Weights of a small GPT-style language model, trained from scratch on English Wikipedia: 7032 steps.
Each number is 500 + 25 x the weight over its row's rms, rounded and kept within 0 to 999. Layers, rows and columns count from 0. Numbers have three digits each. The size before them is the row's rms in percent of the matrix's.

# layer 5 MLP down (transposed), 256x64, rms 0.0862, rows 24-130, columns 0-63
111:503502526487502494515446480501467500469516501490492486465492486535457475553470469516546553493522522494469504492484492475478513501505496517508466529532562493495517488488531505470515495564507505
128:510522530470474453452522526502492465515520507460531503469520526498537479530552489499558525508527478515493500473456481472489496507533489507512492486519446520516524465514505493514499477466514496
100:484518471482511517498486488498474484522486484526507447533547465497512515480522475547489497526496530536504466523468503468510529460511503491540473552548501511462502463493467526518501476500530505
096:471470475479522541476490484490484489507497483515525488491450516471507526478515481475577557520510523479530522510495523499484481532502463512502505560472521484504503474484504510500441523512501507
090:497521515515489505491528537526454500528545485472516486522482509539456513515519517463549522500505464531473482519486504485520460468472526518515516494531492504474476461488529453487467464523492521
103:546484548474493506498498498496497537463489507501497508493525489451479470504484490478530485493477521518520507483466491533491478529512487481486475575547479500522489498525499492507531543438471519
127:523486497472466511493478492543525453517510483501514499515502505539525490508486459495493467541486512471498538492535465503449500492475513496525474527540524521501524505457528481501469488561455490
103:513464481491475490526506487534462497419519498494497476468498498498537493495504487489522522502514523475462468517493524535497530524501494496566470541514538480510528500492498543464486507474504466
117:496547487503533505534492509497503527489537484498538494511497499501495491492484475490531456498446551501499508496522468494529443494505487508506537459497493479453527514505455518537512448545486491
096:445497498473487496508527442499524525536511539520512460534531481504525538492500499508483485528513467498503530551520494497482533512508480511519460478453473472491487516509474549495524468485494477
084:526504495481494551500459519501506520489498514556502484496424494450501502527548495507512448500505535502500470491558490514475473519506514447470521510481491502517471506500512517521483477514510512
083:496508501502461458528518495531507484487506539485531525490513532505502500491524489479443536500521520504491492488477508529464465483518471470494557502457519551565499512514506516490483488469492459
110:523511496520496510529463506507487465507540466487522484509500484450491495471523508467499495500522499516512475448520523476502553457570485497516436507517498490524496538508513457496493505518529511
080:538485489464479523445504545486535501473531486472535490503509488474526485526498500471540467501521488507471444523481510525490508515500513494542528495545468504526462487540516512485470475505525485
113:512475569489525491532491460490512507476558483509501487482493468521483519499500496504542443492451511453568532483510504518538507471469493493475487507499538502481501507499488491528488503503491511
096:478513485507457502506499515530521508493469492476478545467494520509476459530550510495524542501464517500488474555480499536479503515503498449505554555495515469485514489491493483499446507491491494
098:498485544520466507500502519517490500481487494521475575471465465466522514518511494524479525476497491491492490468499526542499515493528486514521479514543489479471520501529471471541479465478458547
112:502481511490490533527476478481507470550494502487523475510521494469483529461486535472483536471457504482520522484507508451498491515532537511508489463477476488527501461509515506490495509581540500
089:534512510484479500469504479540508520460519483518546463497468521499470463492564512494521470467495519487516481459499507500497566457504484503534510477498492502478535521510506481503502458545504488
083:538529528492499478484448479490455551554449495545470497469493491485490467498536493527522489488531546491489469513517477503524478483482491550526513518496523499472505498516468512504479502507494518
101:524498471490498481488491481475494469474494495517516490529522486486421562501516476470486524515523508490507532552481478498529480512531485533497469514488549528495503486517463493453517490519529471
111:484538510480557467489488478498494543569476475480485501514475496488523497523532525520498483488518495486488499500466503501506480457537527484513507474474523515503486501510434513537479550505512462
083:517542498576509519518545503496476502523475497486509536502475518496490457479513511471507530514460497530523493484506515506496471528510454483435477498493539474478514522549490518496494486497461500
106:485518493518495496499536479465518526547479436500543502501543486543501490486525514514478462486505510509464498495528483467464491496498517509451466473543542523456515509516463510532481505506494500
079:533497478509491475492512509474504487464494541513510529472524503447518506539541526445509499493486489475500520538538502475497524530541460531516520501476500493497480537498491541455477493496458472
120:527473493537516517472489516501511542483498533506486462487507488504487506511499449482513486475509499472512489531507468415567485454517487518510473520513493503511515534514548482508528467485496499
082:499462489502459538440517444525510485468488536501466476448510480529473536481501519499500532508469518520549524530510492507507475544506479533510502507532510489538492492502532482471492495506495487
092:535510511506497508476494505515521464525488563488494486492478489487462508481519524503517527485544511512507467472489551453553464491471525522518505484463434492513509501553488497519498490500488480
102:503457510487503497439541459533509472516484505554479451523507503471502473513479544520469476507501512501472554497537509487540483492496483534501499462489525489537508502493491498499540494475476506
103:460521529510492488468495549476505493500548518511536476523486494485506524497491483502469514450454509524518512487472450536492538505494488492522545476509472477546479521532517456475475512483510506
071:445526477503491466485505474483506504533508536538462494491518533504484521510508470498474471517508469512540552503526464472535533529500505503503495451492515486499463523483542512513475482507457537
106:496481499454522506518479424499495515502541511488497488504554551495495506472559497504502509527534510491503476501478479518479508524501528485505535502465477471507520504459507490490429484510521486
101:522527518488484497463483507501479470487482556466509527463554516500513470516489457481508489500514446528483484496526485513545496479549483512537534489482502471513519540482477487462491483501529523
100:485468505507518439514496519494519510536516509490520513467471483504505505461505532483486515540549527524516470501493548491483530461498483475499479501499501491505459532487438511491513539462542472
083:515548518532528538499476507488501529520485456482527485457477476476489507519492489466516499502528516491450467488509503519517496517511449556475482467528509460491492493497477545544496516537506482
095:529517488502514520486549516505496468515493474513531481504456483468471497489509487483552501508456496505570489486469525490499494540452488512524476517551463499489535513500482504519460474528486483
104:534524518503492483536505509516480478485437508493493477507456485526474501508457562508509492524501515489499470492514550549479514500509495508460530478508466500449534508532479477549500489498484491
107:500564502459504536510525474468535478488494476471510503498498489488503488487518487480510450496463489512487498480524493447477558489517481513564525506513489521519511523486501464518561499499511483
106:525506517498496479540497462491510514478538487502524526458481494481537554483483536512530549485528502503501501468533487511485489481454511457463503504526473464471469470499522524541495513531504477
118:495517558507532467494489505455494496497524480506520513518472513475523492493536533536493505514573513487498501462472535533520489503469490498455514454516466510468486467465481501525472520500518487
104:457514448521535492480475479473477490467499501483499521495493501523508559527499496447465483531455529489495522528526473509496500541498479444478509521470522489491493540528519507505517507526473524
088:517507480497472509509503493547503482477467467525521459451479528498490505513550497485523484510496502474483476513477515480511548560481471474509523535461478503520532485490486497548489504470540534
112:531526525541509490533489513481496465513551522536480520486486529522519509546541488499531488534468461501508481458475488492500503447482472532475498489474472470512468464478502536507514471512498507
116:527517492497454491514508533469466508539531549498508514503522477505438499476505523495458499513505509502467544485507463500507509542534511463506461481499525530452477507481490465483522492537511518
107:513496491450512508466507532523547510481514468458496524554497484500514530511519494494519508520506498486514512490520513495475519510492471453492462501542511471526513489514511462529430476440492497
105:502486511498494500520509508498513505491490561536529454494481504462465471529490522504531489509485498463489459516506581526491545497507481499471508508458514496485507489449459532498501506536526511
092:505493504525490494524466482509450529555431509504505538463481510474508537481470502480539528494490471512499489467513495502475488506532545505522516502515502494527520489461541537488476495459511471
115:516465504513488535480509465527480518509485501463538523501552517517497495488520515511499509510519529548495505450463498496510489471505495491547512483477454514471530520549467471486488489436488479
106:508457489528488500494517454466509531472525479514498494483523516470519495473498478501495437490483547498482527526532484493471535454508494540552487510488506492488478517525483550532502475488542509
109:438486501539490553503464481480542502476508517548482468509478481508474480510473475481490511536505484485508509495520471551520496508540519528499473470480564498494497505456493480497506497523523519
119:483516508530492458475496474512530467495458484497501548504455488468486479515524514526458541534517520511494491514486481544516541527500482492497545482460547514505521476491515520461496477476497538
112:524481490499521517527483506528508464472509508512497534482489512506456517486535473438543543470496488492479477471489514502459464471542504470538530492499485489525539507508532558473488502492499488
097:511485519463480519466494506524524494523489511509493505491529555497502524539485503492570475489498518509520485498477467551472517462489478478490565489522468463501522483500501493472478457489533480
107:503516501463535514467522479494561486471520487457509489480520476456500445475477509483475531535498518509528476523503508504485519544510486469511526505510445506525501506530484517507501530470545473
103:464482494477550495479509557512459455503492534467481521524503454488496479479516515527495513489487497465510493462519497525477507523451540490501516546489548488468526516509517512521471510519496532
099:504526459505542519516484485494482476520529503505446561511521478514519504483499474465471492541466525495528542488518473486475496526512481472516506505553470460476492497520493502545514504457516505
102:499496515454451484471488541542516491503499513525500452531514488522490518490523535475527494519511516542496500519476526495517502480516473458540508490525440507534509488468496477500514444467518483
079:526500496519526509484545470499471507481491472501547485481461494507529502492506457461540490518517516501509483478503548543502500470497482477517495487565469519471477488523508546532470472488528475
094:503489539473506494520489506498498510498459472512513471488482461499504498549498513492544537513500529549453455535496476507458518498516494510495490536538473514481480497476525547530455473462515502
067:445504493506534474524519513477538487495488434491507475489501513556478462495530466495516460474534487530505523497510512474484519537534483475460524464502507522503469514504542493511508474523496521
089:484535538524470496489478455507506540494495458537506511533475511520519501478528499495535481467490485494487454488480504496492468549481475474493504515521544456538483491520476465535545524522514508
089:480483533492495470520466464524447547497538540504492464491489507523501542509485489529466479520524482478536498515493547503488494484499469510476516558479473482549504485488498516449497492513494513
047:498456509472508495537468488469499537511492512535485496507496457551465475463519505504485487503553493506519478490528521425533506486503493524500491465503491482503524467510532488521479558515508492
086:542506510513525512482505460509482508525461513508473488500504469514540448500497539492514476540462523519494443535512479488459483505516518502512476553512514507507476452494471490502534526510458522
106:536541482509488488487503527502458541509502530534540499531468516528530474513453481506517491527509528472509486470497461520498475508457504514479513529499438497519525469474502499531450505483482487
103:525484505503464469519511515487468499489522492478537471516482488518448500475497514499509464509493554482515465520533505499524536511509525517531509498529500520468517522499478555488489490426461465
111:543496491488461501517449515542507485478472509505524485515470478518484508466543505548513502470532491524490480517493504525511516505561529469500496494496480499507535450483498520486452452478535500
090:483535451470512520527474457518529515488460446475492507528525512511493509517548458508511500484490505469502486529478493542462478483498535534543490514504483491508489502504476509518469529536536469
089:515504517508497483491543519483483520554494518456499511498500477495493496477518498499503521449524512474513476500479470534496541498488496527532508550481445503489473522508529489497439454463545493
099:528485518484460450485495505543468518517534491494497512504522504522455483483553478518519459527462537493467531548530488470495498494533492547489482514473514479526483469491496492490487470499527524
123:514523510512500471535504510517516526475527495499505504488466477443518430480521538495512495475517459499465481485461526466516497476464524521509563521509520509494490547507499510495494507526461525
087:477547512494473547504520531483478526449518492492490492539484499546499491506484472507524509522489529480538503438521451454509513515487498501463503496562475472507509490472509523526505493493481510
098:507493483508516456575505459532544496524486474511489513475494469477500540507541524478452481492516492533494489496523499528525520498486503475506544463456504489532484458498519495515518492467477497
093:475501527510477520490527514437530488521482477469524522477520520489545501462508479514530491496567512466476512499539488481456509469535553517504526492475498504467471490487503497501477471524515505
106:470453518472498509543465571526522491476488480496520485487495489511520478486498508513439461497464476519492493540520483536517502522480471529476490505533476504520491527521519485551483478507525516
085:513490510477523515466531526510491492470535484490492495496453544497521525523535514497522547449514554514458485539490495494506493482508475509507515502501490519488509445513510469521469480432486511
105:532498497537521534519505506476504496537499486505509516492481508491522535548518563444510482490448503491500489526505465510503531497451469511489463491459493492501500510538464526537474462513475510
103:493504518544515487535507509524493476477505539495555523519536501522508508523506497537487512479449528460471508513496470499430503502498496531462513488486502513451513448459496535481494480506486495
086:530525536484494527470522531538538501503513488479508532455507530507488504485452509462472507504480543484488473502531501508523482467533490503444471510510470528514464512515458509542502491514526468
107:463532508483508521485518542499542492512553524498523462484484444500519453480466483481528506490498515491491526516461525514468501495501492505509464485510458488444489497525534518490545486533514517
101:536516451502470505512472532475491488468510490481490500432503469504509515514533489522516547500492533560516520503501524533490472500473487478499501490499493518515535461503492552470480493466463529
138:483506507490551506496483495457497497483455491495517475498549489465493493500486492495449533448463503506467536499489476481499508509537503489568494568482500514520510498491516522517469510499519539
110:473524477513490471525482555507450493489524525466479503518512478535474488522507546549497511466483529519517496477487511501495525509475511478494489465489435500511518479530512531522471520518460463
085:528514485543446486537522557534485475453488495514503489486540508529492510539468458504509498527481496520526500494497499496496454507510463517467467503533509470489480533515527477477466502488529528
083:547506525517521485517520488475481520506484485512485481432484525547486500493509541474501541495483539523547504546487455491513500489486517540468505446499455491509458492486492497515514513510512490
080:515516479553540510470527477487494490487473475470452494504460516499511469509485519539496525484522501546486474507494469493519501509543468499476506471509519537558493523491505520515444506463523476
115:527502491485510505488483471525501449498495534494504472486484475550485514523517407504565489487496500536509482512504467504504514528483491477509503516508577489534478471512492513507496496503502495
079:508500505471526518526474488531508505487479490490476523472522465487532520524506530513471537447486507485474491469483523461489502491528484529505530521423530468481505499510540521475471540479495529
116:524521487518528517549479500472496469528530501525504478463490460511500525493478472513495499524544529508506511492469478540450481492474529461504499525512477495509512455501509524540459445536502482
115:491494478505503521512488446522489467522522526528464488481504466552544474496485539473495512493507484497502524531495476481514507513507467509458496475490564530489486527491507519536486513435471519
090:570494547505538539505480505502487474480513494490512504482513509513523509494495457534531451561481471528507491501479459477522471460507516509482547490494481452530469484506512493495510490510496503
102:506462505492500508470476511465527520486507460521470492531496510497496465525471473490520462519489522490494504519532494507558481479498503495475559521512530458482529507470446520526502506549532472
111:501501483501462527493511531455487516500496525536519506502526465486541486524554500544513499523490497475498469459484497521510508476527475507489486509492459468521514496491484555510527461426509501
076:472495457525468465559479526500502450490466534477504515513486472496451505540482448522486496490505504500501514490530501482481483507543525481477482519503517513522567492488516518489536502505531489
132:539508488492500505457531478511515434488497525473496499445476479529504483491490510500516472496515491533470452513506558526463526505543496541490492530512476522490499528488527539490482523487473483
095:487483481492498509517509508499512499487442470487524486491498471500504543513562483446483550526456526479526512470478537517494536519521487476506524464481471517524529488482517525534518467485473511
114:517427496514468509508460482517517494469522507530491495503504504490462484500492464491518498513482488517475488526509496532550501527515528461482474490487506445517490526515472478490561503548516543
072:505467528549478501523541487496502466466510508509450518524539529479463470503502522477492533468535508548516493508518490493509509484477473498509478500470468466496527536480497503476540445511532490
110:502514495493506472480507493478442466473491502500516452503510502549471517491499495500466458500496522521495461479480518535527523532489547485491506477528473539488505543492503511535516536555455491
102:512521503490547506489527506521498517519495507452512488512462553513492505479496514464480496516503514533493452474436507511479514519468491515497518490552502515498498503518463518565479448470474498
109:512525507513521462514519492487479509511517514474459497485512477552477517455464484486481474464470536458491506495512490474537530511515552476464474511501520551509521515478525522496527516491489553
109:514506504546542496471561516509503496498474519496511452515465471488463509549511474532495500483480468522498493514471508549514510474508488483481525535490468501476486495518485502523455505435495524
105:487485504506471473526506469469513466509493507473484506500531546480489455487493526491504558504442514460498491542496533516508537490519510484499520492491497480513511507483503574464548485523523487
099:463506511512497477504515481501518512490491510487508527517434534539535503516506492517489525476493506498533542484485445486518537525495527539524500485486499502496474453545501516430462507495469492
112:486554462443476487522507501508554502492503469468485508509515504550509495516494488499489485460456510554480510501503530502504523526519481511509473482519515544484479488430523513474489517480502522
093:527483510480497466456487496496538501473486541521550493480525509494475488518522447472514457481508499521474483522545500501524491540488516473512499455525468482474532478534493542524464525522501503
090:493487521525496497471482451503524461493534459530509477490538518507521514502487495510533476493532521477495479529457510536501464525483528433506483525502484525528467463536507518497480497496545471
# layer 5 MLP up, 256x64, rms 0.355, rows 25-131, columns 0-63
115:464491472451459480515504501515474501528533503519500524459516527520496488483554516514526494524514528507464487473511504507498495502512508474491441525472510539516508494440495481509539502509559473
094:497530509486483471500498508464488495562503517475517512473509476500498497487518497479492562470519474533545528498455508452466487492499485479469464490468502492491505545512529541468508536493536521
094:453496539484564497518494509475534484581480494475476510450516486466485505510470489483482506524507509502533493515517558470504529522472473510511501511524489493519502503514527457481480486517514500
090:487491493515504534478503480520564523496480521508471478459531503545457513503469455486491461507514532529542507513530527459502497512487464517488489516525462510543496494463505507512469509504537472
101:518468477479463506490496475479515527487497539522505552458486488466494520502461492542495459534517502473515508474449503520497480522474556482504483537491517504509491523540499475482528516478549499
117:506508499510489551507478504504497480513461539496470508524535460469474494473467475516524503508529516492510474511515537522478482465537548506494541502457504523480507491499504470448505478553455504
102:525518494464462502472505510522518457511512510496457498498522513485464488478489522485492521486454511512496524486491500454476457464552541496497514452490490453488523546524482535464481513493520523
116:462532461475503478550481506464507495512536531545479459532506444507504508478481517482468483529504510533492504460508513509500510508469493490495536473539498473530525550488507468481481477517513482
096:505487491487460481482548496501474454508488496472525483547499547499503534527502498541459524497466521540516504477515536452473474533499508536475467495505503498484460511490510538496508486470525534
080:506488485473468505459521513491496501513509530508509484508478496461487532465487527544504496500540459432520499504490524518530523516517555436523489513505498522510504551505454479524505511499521487
080:529454512478480516471472510506509494533487532477487503490475487489511484504502488536469479460498491476550520482507472451531497486527555541503505489507468459494503486468459504539474524486515548
108:507538484491492471553509514477490524557514512513533496539457555509490504453477502516509547533529517479513485464461488485500507491524501501513507456506513465458476471493484504501479512522513467
079:507484480535546493494515479497538488503481483536483475492489516537518503477477517496488498497475530515528539460552485495445516489530506493488456496459487531514500489471456544476449478520509508
116:531498431493505499491470520481479519462468480532536464489506524478482570499482509517502492503538524449506494476504508496515531493466524453502487507493484527516506504504475476513546488540489480
103:461476481471487506502481476458502533507498555518487502508456517548492459541475488553521527498477504462502520506500506515484516545477511463487520513519507472478503539470478475498470539493485515
093:482467517496483515484497488467488516509519524510467514489526468525444551463463464519487466573507501479499489476545501555481523491511494482531493463536501512491510480521487498512472507523499500
106:472458504466521505469509517508532521504476531487463513524495512486482506453497503481524480538469531463537484464519533522533511494471483480527488507534525526433501504499476447487473505507491505
096:535511499459510491506506506494492473514531479535509503449480501482507543497483500479483467506493489501535567520490482515519469463534531487497505507520499474522467524459490487468497557473442501
090:502484534505506525491511488491523446523488503486456559507496537507500482497501533496481480487500498513531505467483456503528497557525489502498466473532485539508530507511536521501533465432493500
097:478455473510474506519519509486482525472515476529501516546521528481473509475512456479505483484552527505509493479514494495503504536527462557515480535497486525464516533490507495456563500515497489
104:501485540464497505516503458543478452481523521504535512481452486486503486497458508524468484486472494486488495517504485468489484482469508513521526488442561523527495485516508524501550516529529527
082:550506470444487472458464500492525510481489519506492490488522472487495529530504521497471456513525512488521495533458484495478530452506549498536529513471483510526496486501542488526511554503505508
099:451491483492501532506547519473527517507459479495502510500504477496485517482492492500523490477523516482475494472478476478533475470510501484482461478518544555472444529486529514511519486472557537
080:496496489491513449506528499532512481502468513476474452510535469538445499535455497476460510515521497528507528520527483493512511536498495509540525502478451516509500525482540535468471523487507515
121:501520532482499524510484510528489505481484470501517485516502475535539486502482468544510498456513432466503495525511496450467472520489504507503461477459528553514517491494523500532522473475544491
086:503526494472494527494498493503475539499498540481522513489485479496504537492532454491448509484515525511493491504541530508521435491499474524507480529549511557493513469474445521529533503513503486
096:454516495567540488477513548481491497509505496441449503498529429515520499470499485529479511507518527482529474482502497487483519495496503497471462503539493499459509529486474498508500528515504503
099:487476525495458471494466475462492533514534460523508467551482504467534541486469510503494487456532518513513518527531487514528498519549491485494514489469487509510476502467491538498546512475484527
104:530519493505508523454510518477489500514510547491469488497498501552504525471503487510491496450520516481489552499508521475521452511485528528519534518532469502476521502467566487525482452489480487
076:443467541491481462529555494496504478484498484496522512516531503502525489499487546486525512538516478453473517490476472453527501516540503531477498503467516472493473517460539515519510491489507524
098:508508503487520497528520484491508530562541501467544502490521547525496499519469475475463500491498501490492501494517445472498422508512522492474507541498495453460497495466493466482478507488494510
101:479507436472470477491507505473449464495489468472487497508533480513461520474430546474519499485514493522482524482510508480527521556530479501497519493535503498489528518482529514504508474507478497
100:489485542480504532515535481548461544489513540503474518505474541486515503477484502545461482483490518461512466504520492502486480494508505505502494503517536529531472482478487476550521527439512521
082:471464500448496483478512523490484492500526541477456492530495490504485499520523508465515511459523501530483488557553479496518522512518499561487501478498510547531451472485480502493520478521485516
094:485531520514502511525495546503536500489487462445500560477520526473503466486457505501541465541511481503500500514533534474501503525532535506470474493471500473545489509485505476477504499528487463
105:547516534487538535521491477493456518505537488504496484530509530527500522488501478488528491506538468499511499460452511474502465495497462471489524523483534522523493484470417518477501505506500489
106:474467443486515510461515490525507508488491521556478497479466528501502559534523511509512479502505511489466493481503505449465516498527499510513515517499536531532477575482520485516515484490524488
102:490506458488508484514521490524469530469524457517503531527488511516512508489504574532546493514561496457500540449511468485496517509488501508492494479502508516504448517506551495474488490512500507
118:527525537524504518523496508470498500551502512496554515511472527513498535488480468490456524511560501477513500511496494496472454534469519506475492543480478481470495464448514473485495482521466504
108:487514512518501540491505493464472487516459514475476516482493506503523511495525562458494531535513484500520480496538499502476447530504481475511468485543527469455466490496514502449493519514537469
093:525511482484517479561531533490520469563500500462499489513500541511524510507475490536447490458515491526509506495463490551511514526487487499527489502508549482471494511532481479512532462496494487
112:510475533542533516506480493549450511481528474559451542508481510501515515553483474513511499512469476509496525497519507486493475479517509504471497486457509554476502474485469501497516472467501505
118:493482491484454504521485473513520494496513486497496510511441500533520490491510492539497542526499486464495514501533538475509528500560498480516491529505547520515454503500517508516544492489473424
098:521499490456524477489483483461544521495532529500470516479508473521459501456489474500506509536528513477499520476538511536529551497524493480520527518490484497490496507472458474542544505469521467
113:504496538531535532478510463542480485492475503506493478509534511505514501520500522494500509532524506506457501504536521440527500529524505496476508483443449466509477480481545521492552464511502496
097:517505560479532483524523457525482512522499554463528493531517534510462529474522529470489547501479467493512499512518501505495472477509505482502529485472489484488464502499507431496475481515490526
117:527527452486505474504495471492484491462486478512483505486506505488506509497480479518492534490529516481460503506494511537555512487509519485448489491459542514503486544537464554457525514547498526
106:493538471476480524490530495475545524483501530561482462493504513503514484480488485500495518522509488471551480513508484523475552487462480480509460464489548488475499522474508496534485511460536513
116:506496498499529504477478465537509528485496477513503502515526525541509519449499481508547520529474457500538466529495482488524491471484515454554542462494522532486511471513470513485515520507539520
109:461464482527510499513519490530497498478483497506528557494512552461523499467505497509481556508486485503472467520539496507502520484442503504530485464492522517476486494500545487451523513475521536
103:505474498496499513544492487505477487499537511512498541492520502492438506539499461514544525475518527468508484473506532480468485464487492496494560447524498512467501494474475492440499505537498491
102:442520523491508520501521506523483537498497515455524512548510544526519438514507465515514524492513477483546552440494502490491473499506483522526476509491493505478470505519480538508483512487525515
100:503464527520499498567452473514523530498503520457513498497493500498502457505442468520519470512517513497535556479522501504486490533491515512486506496498473520488520477476537476494534539485468538
102:474453501470502491478535511484441500496535492550465517542513488466505510495507491520474480482518485541490467485461480543484503496488528476497527507487527549507504498488486483523510551543519518
107:465525512484499501499534482487496538480528515451523506498475513528560489511540523508516575515491458503507475495515505453487491512548516520491502501488524509469451497511499465487504507509527461
106:478522502482469528519504506477509559496498487504493455556485522460485513514518474509529525530510492478518491492486549487530485488452500490527496488483533509477449459528479505454480513538490524
084:510444498493479464495502508539470487514539507472488479515546504519493454531491528499471478486474522503498502523520488463500542492530520494475538489468519467527504487531537475439512537476491492
095:509489479483545471492508516493494508505498535494470517492521518481503550523459483488540555481481455507523470544517453492494477506491499488451526503514487532494533474483478449483497486472483537
073:520496484556524520501499523503510467506499565517484534502448514515512482512452501504520456498462481500546513484504499476455435466466489476493484490513509516511477465461488514502485500500499499
090:500524468478503524443503491471505503523484500493443500510533489478521504537522546503531502503509534459532504478496521488514510492495458486506471449511457502492499468486509544456467501548500518
087:474499524490481476550445483484461533495449498499488440496485514533512553509486502463498501485499480457537516546487470483500485475509529501517498520515520502538508497476507525467539517499509506
052:463517542469518490492472489526476565504548520471471526498498535493486470512495485470495491502519478513541502500536504480498453480510501505438530538473478487450501521480519501522489515523499512
083:498475470534465448531497503485516506542559497525502516503491481469548509518475528534492495514511496535530505479487483515521470519483472496495490503483455502542451510461492528508507478549477496
102:429509538496473495471506477541560460492478459504447531479525516505476527491505520501489529447522487517505493513468516524506500487516499472523495466475538516516533484496514510479488489485497484
103:456511525539508531531534553536483488530484477511503453508507496516491492502468473502515516545536518482506490465498497457479477467502491462527494474556521501473535505503530489486473521527487512
104:456504488476485475484474502537487480529485516489474479505511463547502548471519561498495516495509458517483497517525461485526514517517566475493483495502500484517456525482503499506502488490544547
087:461490509504482515517510546513522501478506501485521498504488514490452513510494543484505505511499499556539519484529528488523470439475456503488526509521484494526466508521526453509573490475483496
092:479466502552507484494511507530506500518504484469501506467483535456486489484475526519496527516466471502490460523502553458509486474563488521511507483553492510445497473512495487476540482518511497
107:501522500478474506521520467467476492492503484512520487527511522527460504521490505472502501538509535507444496467526553509530529542495473513461514486530560457490519539467486466487485514507513508
117:504466495546451493521493514505549512528464467495501483473484536515515518527476496508486526471478492496494535461502535485542548494536497481474502477523563531470462504474488505506507475508506492
089:533487513456496499516467501456544463527505526523483477477512475492544556504472482505448472494472520508504518528515469511497499441474493483513517486504444481504519486517519515492521511510541500
097:503514504491534539473521539479445507531501567476494468503478474499545472483477519495523495504487501514541496477518529456517462483533500513493509485499477483520497530477477540501467553501490504
086:434532517521513512505524520507514515478522480498499491511517515450505500474469511512511544519514494492502481510505505500479475441520462493468534493472537519459466496511488503499514532551481563
105:520490496492485538494492501488472506504432501490548534562476515501480519506500480495448505476491529516498526489495524497541496418527485485477524507512520505509498539489479475475500509521537502
095:478506456512491514482497511476469515495492542523489511467500510460564513490475482469524542469507466481502474517495483467489462510528533500489526463516497538484509494486457501546504461537518528
103:482477470478477528472518480475509494473506522518544502552490474494540507504515533479492513531501481512501461459492521474539479537522503484524496482504499509548514527458502478464516510536520440
115:446506444456522526518525512507523486515480517518514542524474505496505499502482535533456481519470521502474524527530490523473526477459496476488492450524519497477552474479529500497472512506489507
091:496484526491471508522521477499481529490500482524505525562478567525544509509466435483454504500501505509528487541508499495510442497500518512519505493504482515526507502524445497486497497509536474
118:501525463484512538503506503485499524525520517491513514515508525477487441446436495496505510510517489463501556473505494519473530519516528505530488485523459464505511509493486505490486489559551481
092:514516485460540507485508504469514466523500521520469472472482465488492514466516462548466494519493498489506520532533505510461481486483519482538493507529536516471546504501495516491485474477543566
130:426512470498522489506512528474462469516510495506481498523534509462538464493462509495480533451492465516488531475489470515471519504507502481529503497473522535514483536485545530510482530505522520
103:485492500481497519489508493502537496511467483533473516487533483500532529500488516542527498533577495480520484483453461522516494512494514530542477484495507531456478467503505469511486498488491432
093:540496458528496503485520501511478524508526542490492479496524525504495496534465457472469512516530520517511508509520508521483520473479454477484421462510498518485472485514490553473491482537524484
084:525502505526514508508546488505462520485493532527536489484485531542494486489482496494486545487467518524517502490529547456515461508474469479518452499469542485513436509463529517508496507497503526
079:479526515484550505483491525500489500499522506474464486507521436530503530536507458544466482536484507468479515498508465476516477514477487484502484475520495467477522522504501509488463526556528456
113:498508479490439473513484459467462535478465521540483519487485513485452544527474503524547515499517515518529490516529548490506509478489455502533502513508516513486476509507460509497494520544475490
083:506530527504518487490521510535514507503492488529475539497536496514546481449499496457488495489550516524524506451524476498489544487516469487493539510511462524510531489459515464471550475479489505
112:489459493468472485393513510533490502520460498494476496542494505471523492493513527481482481477477504525520511514511526480532515500504518530505497489450521486509479540500489494483500521452484527
098:505492528483547541525476487503472466532462480491502515506469478504526513483419522541523511499495501498512549531516523486504515498478498490459467462521479492441530489506506506481505492486497473
091:520531482493481550539489523508514514526552512556461497533505490462548484507510476515532499513502440472470498488523486490521514492499507463497541484461482492498499492511449483493517511490523467
104:501455463493463513497488481516540511495511515550471486471572509488513501496503492467539455544507492485462487483477541487510474507465513496551499506504516524481521513504496492474494471527541493
121:480523514498477480526521503518483521526489540468496495511487489513494596501473530493464485486518460465471500496489477480457505497525502496537482502529505508506530498494521529544488503475517559
077:484480494528464484492537509519521441524500522453522547487508499478490475497424495513489519510530477495524514463477533518518488500523513483493490488487497506528499494509564516479562499499515500
122:472511526505455502474473482498489465467499487470488468507516495501476492544518495535487528478515503539495510484507539486494525532522507525543468495484542518514449531435533510463532490481508497
094:485520482522497472520510461506519484503489495568507515500504457511484538488518438508461480498463495478515491490497506469479509484566529519482514484520496559511541495460490493502547490500503495
115:524509518516583503505482474513515528559467520526479489460515481513500504502485479532468469527521462501466495477510494512550482525479486532494488501525524485478477539488462514520479501470508505
070:487463492543480488518534447472490495515533496456473522493521564525502524504519483480483487456485529517468505505521515488521489531474486463490461495464495525501508527484516509470533476475541513
110:564537453471499526509464482487472509546518466516495469501504484496502550444443509476486471505525470494513532505506474526488517536483535496489536496493495493499497495472480492507482495510470476
107:518530510529518451460499496509484482492476493510452480503475481516503492533502491514473500531539548458492500446518520477487490488476553494486509472544462523531517514471474536474517524506520497
109:510535512494461450481518442446508532523517532516479503495493486530519503511522467497486514519515505439460536504507491484510505534518507498487483505481495515499493557495490544508500534528452508
111:473491501538503504520506482466426536495553515490511511515494530530510512509453496517523498467495457519523455489488513527533481509473499475503488498473475518454495524503504559489528486528496512
118:509482521519511534494492518456500518501509489557485444481470516494522541528489471488492474484565485491511534466472538499507507501496498509536545523513521475494481511466485477455489467526478502
102:469565482483521504481498496471511514480509508491512489468490476505495506487501474500509536552561511494459514484484511505497526497457499485569463515503520495481527508509486469470478493562524482
111:523466520522512506502544543507480506513496466506526515480470460483487508486508487450514499515529516489521499474502520507534509483511519512510516457482549520447507477437473473467543509495485541
100:450505484494508499521510481480469545503497523504533501479501503509501511491501469499544519468516475505535510481508463466462500491546537451451505515520486471456521523497440454501523491502505504
088:523465480468515502536496551519515567498515508472519527524503570501501472462492514476469466458469494504501501507496496496533471473494500507535495490477499500474481479497494514506521561488465493
092:494495494491483469489520496520516510492502510498507514478542500502461459498468500471526420500482462489508511481524520501532536451457509510476535510495519502473523500488529490501494538566488540